{
  "n_kv_head": 8,
  "norm": "layernorm",
  "attn_scale": 0.177,
  "parallel_block": false,
  "init_std_qkv": 0.0478,
  "lr_mult_o": 0.798,
  "lr_head": 0.00456,
  "warmup_steps": 200,
  "decay_fraction": 0.871,
  "final_lr_fraction": 0.1,
  "batch_tokens": 16384,
  "train_tokens": 217900000
}
Each number is 50 + 15 x the weight over its row's rms, rounded and kept within 0 to 99. Layers, rows and columns count from 0. The size before them is the row's rms in percent of the matrix's.

# layer 3 attention value, 256x256, rms 0.113, rows 163-188, columns 0-63
105:43 42 40 56 49 38 60 64 77 47 36 63 63 66 59 64 28 65 44 53 54 58 54 80 56 49 46 43 30 41 60 52 50 55 53 74 42 20 37 47 74 37 43 63 48 45 44 51 63 36 25 56 72 33 41 40 51 63 74 34 63 17 78 57
087:48 64 27 56 74 47 35 20 65 69 48 44 34 48 76 16 41 64 62 35 52 22 32 44 51 35 66 55 42 29 59 30 46 27 03 74 55 49 88 49 33 35 60 58 36 59 16 22 40 71 22 48 52 49 53 56 33 69 41 85 56 60 72 36
099:78 40 49 75 70 65 58 35 52 75 35 72 53 65 42 53 56 63 49 68 32 66 53 67 44 80 47 30 51 61 30 52 50 74 34 46 41 45 57 59 39 50 66 56 61 53 60 44 62 69 49 55 59 63 33 54 40 31 63 41 51 33 43 53
102:42 63 60 42 56 25 42 32 42 50 47 65 59 47 73 33 67 70 69 50 34 26 34 53 39 41 43 44 45 82 65 50 19 41 51 60 37 38 51 43 66 73 48 40 49 55 57 47 45 50 17 56 58 54 52 39 40 49 89 49 66 35 65 27
105:47 77 40 32 52 40 57 53 55 50 49 38 32 62 45 12 50 48 47 36 46 38 55 19 49 41 41 43 56 15 61 40 75 22 11 59 31 21 41 47 72 27 39 45 28 46 55 41 54 40 44 70 49 59 17 52 48 68 70 19 32 56 49 29
096:22 42 56 70 40 87 47 51 57 65 51 59 87 48 44 46 76 56 50 51 55 56 57 45 41 75 43 68 68 46 26 53 49 31 76 26 46 44 26 49 44 47 50 60 50 63 63 52 56 54 59 32 30 58 28 44 63 54 38 54 33 55 70 58
096:48 53 32 60 89 69 51 52 59 49 34 49 68 37 48 48 70 47 47 71 34 58 15 47 36 21 65 37 72 59 45 66 48 68 63 40 65 38 53 62 45 30 51 54 75 51 50 38 52 81 63 58 43 36 55 73 49 63 31 56 67 58 64 40
101:85 53 69 40 45 80 70 46 38 51 47 36 37 24 62 52 55 53 52 45 84 99 49 38 55 44 46 46 48 70 54 76 70 22 33 43 40 33 54 45 49 56 11 34 20 54 30 80 32 39 48 62 31 41 56 25 60 20 36 43 45 31 62 53
097:51 36 26 56 50 73 68 60 38 31 74 75 49 74 21 61 61 70 52 58 64 66 73 38 41 68 69 38 61 41 27 43 49 64 66 50 57 58 37 41 43 47 39 47 80 42 33 67 21 32 67 60 10 62 62 56 09 51 29 48 54 52 41 46
098:53 53 66 41 69 55 56 60 72 72 58 35 58 51 48 25 31 70 21 52 71 25 54 47 61 35 49 65 50 60 34 38 68 36 33 82 54 22 74 35 87 47 62 50 52 53 85 54 25 28 51 66 41 45 37 33 43 55 42 44 66 53 38 53
113:39 46 86 63 29 46 94 48 51 19 54 51 68 30 70 53 67 62 42 41 43 56 48 50 55 42 39 77 72 57 28 44 89 24 21 69 64 54 48 46 65 35 29 66 31 34 45 49 62 51 69 55 56 05 68 47 62 42 48 44 42 26 41 56
103:73 66 40 51 52 68 51 26 69 58 26 51 45 46 55 57 79 38 64 59 32 29 64 58 36 20 28 43 42 48 43 69 50 54 47 63 20 34 15 47 63 29 38 25 68 28 47 46 60 44 26 42 77 27 38 80 52 53 64 16 48 40 44 48
107:57 58 43 61 15 23 50 34 60 67 81 57 38 47 29 63 37 45 56 65 51 87 64 39 36 50 65 39 45 53 39 29 66 56 47 39 71 39 57 33 52 11 59 54 51 62 52 59 35 35 58 35 73 80 63 63 41 19 58 49 64 44 60 65
092:48 59 52 30 44 71 64 68 56 47 53 31 62 56 61 65 62 39 44 31 28 39 39 74 47 45 57 72 40 64 67 72 52 48 40 59 55 43 73 34 39 34 36 26 48 45 49 42 70 59 59 50 46 56 41 52 51 61 37 58 00 34 42 53
106:70 63 69 33 57 60 48 61 51 54 55 54 58 60 60 37 40 19 57 41 69 52 61 34 45 65 59 32 38 44 85 55 52 43 45 36 63 52 49 44 60 58 94 45 48 44 68 50 38 51 38 29 61 62 61 40 28 62 63 58 71 42 49 70
102:74 41 52 62 41 44 47 32 37 57 57 23 47 44 24 47 44 52 51 14 48 39 62 35 20 33 23 34 35 53 44 51 59 54 35 23 42 37 35 43 90 41 82 66 63 67 37 58 52 72 68 37 49 49 57 55 40 37 49 46 44 54 50 60
107:49 69 83 40 74 68 22 54 64 46 68 62 61 20 34 59 68 67 41 56 45 53 43 58 41 36 30 40 31 48 74 26 55 60 52 42 53 33 33 64 60 36 58 54 18 67 55 56 26 63 15 47 27 33 44 53 68 62 66 53 55 52 53 31
107:38 70 41 64 63 30 39 29 58 63 74 20 30 43 50 63 57 55 44 34 61 60 37 83 29 63 43 40 51 54 51 44 64 59 69 61 28 37 54 31 49 59 57 35 52 43 41 34 54 38 54 12 39 56 44 37 61 26 23 57 69 50 42 32
103:63 42 62 50 50 36 67 39 35 19 51 54 47 39 81 68 77 51 36 57 54 58 66 52 51 47 50 41 40 29 82 57 40 38 69 81 62 40 42 49 46 63 41 56 77 72 87 85 47 60 72 45 51 49 35 44 48 64 52 53 50 48 47 34
105:56 48 42 58 38 56 72 54 35 66 79 53 41 22 52 51 34 43 29 47 40 40 22 31 26 51 46 32 35 24 49 47 62 48 59 27 73 60 40 45 43 59 63 55 43 63 29 56 67 51 44 42 67 54 63 53 24 33 61 64 50 70 54 54
101:37 36 51 52 43 58 69 06 42 43 83 41 79 40 42 51 57 48 59 46 76 49 66 50 37 40 83 34 44 33 32 71 25 53 36 55 85 41 44 54 54 55 40 31 57 53 53 53 52 34 63 59 59 55 58 39 62 34 64 29 41 46 42 37
099:58 55 80 63 35 58 64 63 43 30 31 39 50 37 51 61 70 22 52 45 65 33 31 44 45 46 67 47 58 55 49 80 75 48 44 62 21 54 69 43 38 56 66 34 34 44 24 31 67 42 36 56 49 29 43 29 62 45 52 37 68 41 45 39
098:47 87 78 48 57 57 24 32 47 61 52 53 55 80 72 57 52 65 74 38 52 24 60 41 49 56 46 58 26 57 39 63 51 47 34 45 49 43 60 25 41 43 60 55 23 46 23 40 56 84 32 49 44 45 39 35 44 51 44 90 41 60 43 50
099:53 39 61 33 45 45 28 77 35 56 57 42 37 38 48 62 48 42 28 66 40 39 35 40 59 48 51 48 38 67 81 65 60 69 68 31 55 44 45 30 50 27 78 69 33 25 45 59 56 48 39 50 55 44 56 77 30 62 39 46 49 67 32 78
104:58 71 62 42 51 63 34 37 62 49 33 51 54 47 55 11 47 42 65 08 44 70 50 74 61 43 34 56 75 53 32 62 76 26 34 58 43 52 46 34 60 67 36 31 65 43 46 43 52 64 24 47 46 42 32 57 59 66 77 40 53 53 40 45
097:36 70 68 45 41 78 54 47 75 53 28 44 29 47 57 40 54 32 86 58 25 25 65 24 72 18 38 49 81 59 38 77 47 32 21 56 51 31 53 55 81 26 37 72 73 52 56 66 53 63 59 60 69 26 45 30 35 35 56 59 44 38 60 32
# layer 3 attention output (transposed), 256x256, rms 0.0814, rows 163-187, columns 0-63
088:36 56 49 60 70 44 49 48 50 33 54 63 54 64 50 22 61 50 48 48 34 47 61 57 30 35 81 66 47 46 22 25 31 39 65 53 57 55 49 53 33 66 53 34 63 50 49 49 32 89 69 68 31 45 35 42 99 52 31 55 47 60 36 49
083:42 36 59 37 45 49 57 59 41 47 52 76 44 41 54 64 52 36 37 38 38 61 45 68 60 32 59 58 43 32 48 53 58 77 78 53 53 51 29 29 50 27 60 82 35 41 47 62 58 52 61 64 57 40 46 51 63 40 61 07 56 70 66 29
089:45 43 39 36 36 54 49 48 56 52 26 47 14 31 57 40 69 52 61 44 39 73 64 45 53 33 41 65 53 24 57 68 32 41 63 62 44 63 69 25 58 49 49 51 43 51 14 45 44 31 64 48 40 42 48 59 39 58 58 62 58 46 41 43
089:58 58 39 58 56 55 54 45 74 66 57 56 58 34 72 36 49 58 36 52 37 60 51 45 66 20 18 69 42 41 53 54 66 34 28 55 62 38 43 56 52 45 46 37 56 54 45 38 42 46 65 66 28 28 34 58 70 49 50 48 39 53 55 48
092:47 39 50 47 41 61 37 42 69 65 67 62 72 28 34 51 34 43 48 54 49 24 47 29 59 57 54 68 35 58 30 48 40 59 59 54 68 54 70 49 67 41 50 35 42 55 43 28 29 61 52 64 50 34 53 61 60 41 61 74 59 41 58 30
095:59 58 65 56 66 33 49 74 55 56 68 52 47 58 56 59 40 41 44 90 49 25 32 53 71 56 32 51 64 54 55 45 66 61 54 86 42 15 58 82 35 43 57 35 58 39 54 77 70 36 40 63 51 52 52 44 45 51 52 53 51 34 32 38
089:66 62 45 51 43 53 67 59 57 68 37 71 37 44 36 57 36 37 37 49 60 45 61 42 51 58 35 62 32 40 42 21 52 34 47 72 24 67 50 63 77 60 47 53 55 45 68 65 53 33 41 73 69 33 37 51 42 47 47 41 67 24 47 47
090:36 43 34 57 39 51 48 57 17 46 35 14 55 54 54 69 62 37 27 27 45 30 67 46 33 68 71 50 59 38 67 25 39 42 59 22 44 58 64 43 39 55 75 43 26 57 52 60 62 67 58 26 64 45 67 77 25 49 43 51 50 53 39 46
091:67 66 61 30 48 33 72 46 70 50 32 23 49 41 50 53 55 51 27 42 87 61 51 38 51 48 41 69 53 51 56 67 32 17 73 70 58 50 74 37 36 63 49 37 35 30 71 68 53 60 53 28 72 53 65 51 76 24 48 74 35 35 47 50
089:53 60 57 45 61 49 71 40 41 17 25 44 50 33 70 75 40 43 78 44 45 45 80 50 45 34 44 42 74 35 68 45 26 42 37 47 55 43 27 30 45 25 27 60 35 53 31 53 46 48 66 45 79 60 55 39 65 40 64 67 32 36 36 47
091:65 64 28 42 67 44 47 45 56 46 40 60 58 53 68 41 29 18 51 39 66 27 65 47 40 39 40 11 47 67 56 58 27 47 70 60 38 21 41 62 77 59 61 47 52 43 51 43 51 64 48 31 65 34 62 58 31 41 51 56 36 51 44 55
093:67 50 46 34 24 71 42 64 87 36 60 65 57 31 50 46 46 63 57 39 51 61 59 55 59 50 36 53 47 36 33 29 42 50 55 24 38 85 70 25 86 38 57 57 48 70 53 54 47 76 52 71 26 52 64 41 65 70 25 83 43 45 70 75
094:78 60 43 51 81 54 64 67 48 33 74 51 33 34 41 48 45 52 51 47 49 00 52 38 46 45 48 44 37 47 43 86 49 60 66 69 18 66 61 56 57 65 68 29 69 23 62 59 51 36 53 53 42 12 44 36 68 43 58 64 47 39 25 62
088:54 97 47 49 40 30 57 58 40 59 33 38 24 52 37 59 66 34 47 49 76 61 67 52 65 52 81 45 59 37 37 59 33 61 54 24 39 37 37 43 47 72 50 56 45 67 42 62 49 51 52 58 14 48 65 76 63 43 31 37 67 55 19 46
093:18 38 70 54 65 19 13 34 37 53 57 47 58 40 72 47 68 59 26 27 29 75 46 75 49 43 47 75 46 46 38 57 73 66 53 41 50 57 64 64 87 50 54 31 50 48 30 59 48 19 61 55 27 49 36 51 52 37 59 52 43 53 44 70
089:39 44 53 70 63 44 49 56 46 64 28 56 45 37 41 41 50 56 60 65 69 43 72 54 49 32 38 57 49 22 31 61 54 50 44 84 53 79 64 75 54 33 60 37 50 71 72 50 54 26 48 48 61 29 30 74 39 81 44 46 44 49 71 61
098:34 36 55 69 69 42 42 59 46 41 19 49 59 49 58 20 29 45 60 53 63 08 57 64 44 36 51 61 71 29 52 54 46 52 59 44 54 40 69 64 55 54 32 66 45 46 73 52 55 54 48 45 73 70 27 62 48 37 50 55 52 36 57 44
101:49 47 88 42 42 46 52 74 29 58 38 71 29 48 18 56 44 44 36 44 51 41 38 47 50 72 62 57 51 46 73 55 22 51 45 33 41 37 50 62 58 53 42 51 70 33 61 73 60 62 58 40 53 40 70 50 53 46 33 51 49 37 59 76
085:46 65 41 49 49 79 60 63 52 57 62 52 59 35 16 39 44 63 76 37 42 31 65 50 20 53 63 71 41 33 26 86 45 45 65 39 25 51 60 53 73 58 33 38 61 38 49 12 35 55 48 53 56 54 46 37 58 58 90 42 53 38 48 52
095:50 13 48 57 44 64 42 43 27 32 35 62 51 54 39 47 41 37 50 64 67 62 49 40 44 58 69 27 73 61 59 68 65 41 52 55 37 36 65 75 27 30 77 36 52 53 53 52 61 55 66 42 31 57 29 43 49 44 38 36 37 70 50 69
092:78 26 57 51 45 66 50 73 41 52 43 49 29 62 51 58 31 54 16 68 38 59 21 56 73 53 50 54 77 53 53 62 49 50 63 56 46 51 19 58 44 31 51 61 44 58 43 61 61 71 49 26 16 50 31 42 30 57 35 80 55 75 50 59
089:54 36 21 50 52 25 47 52 24 46 62 42 34 46 79 62 35 43 38 61 65 62 49 65 69 65 77 61 70 35 58 61 39 54 47 16 63 36 80 44 60 44 49 60 46 43 53 62 57 40 59 44 50 38 89 47 38 29 52 53 25 43 61 54
091:28 32 62 38 60 66 48 71 49 27 62 78 53 44 72 38 55 55 33 08 44 45 27 20 62 54 43 38 67 47 64 45 71 67 56 70 79 36 51 66 65 53 49 37 29 60 34 49 48 22 74 53 53 55 58 94 50 55 41 32 47 60 90 57
089:50 36 55 69 14 62 58 50 36 66 41 62 29 57 66 52 59 50 69 86 60 58 62 27 20 56 42 68 51 41 27 76 40 34 49 50 49 87 49 50 45 55 44 40 47 67 49 37 17 60 52 25 52 45 31 31 68 22 60 76 61 61 70 63
096:23 58 62 80 53 51 48 61 60 65 41 56 46 58 91 75 64 47 33 71 38 31 45 50 84 37 30 61 51 37 39 44 27 50 38 54 35 38 73 35 72 38 46 57 49 49 49 46 65 43 47 54 52 34 51 35 48 63 38 30 36 48 60 45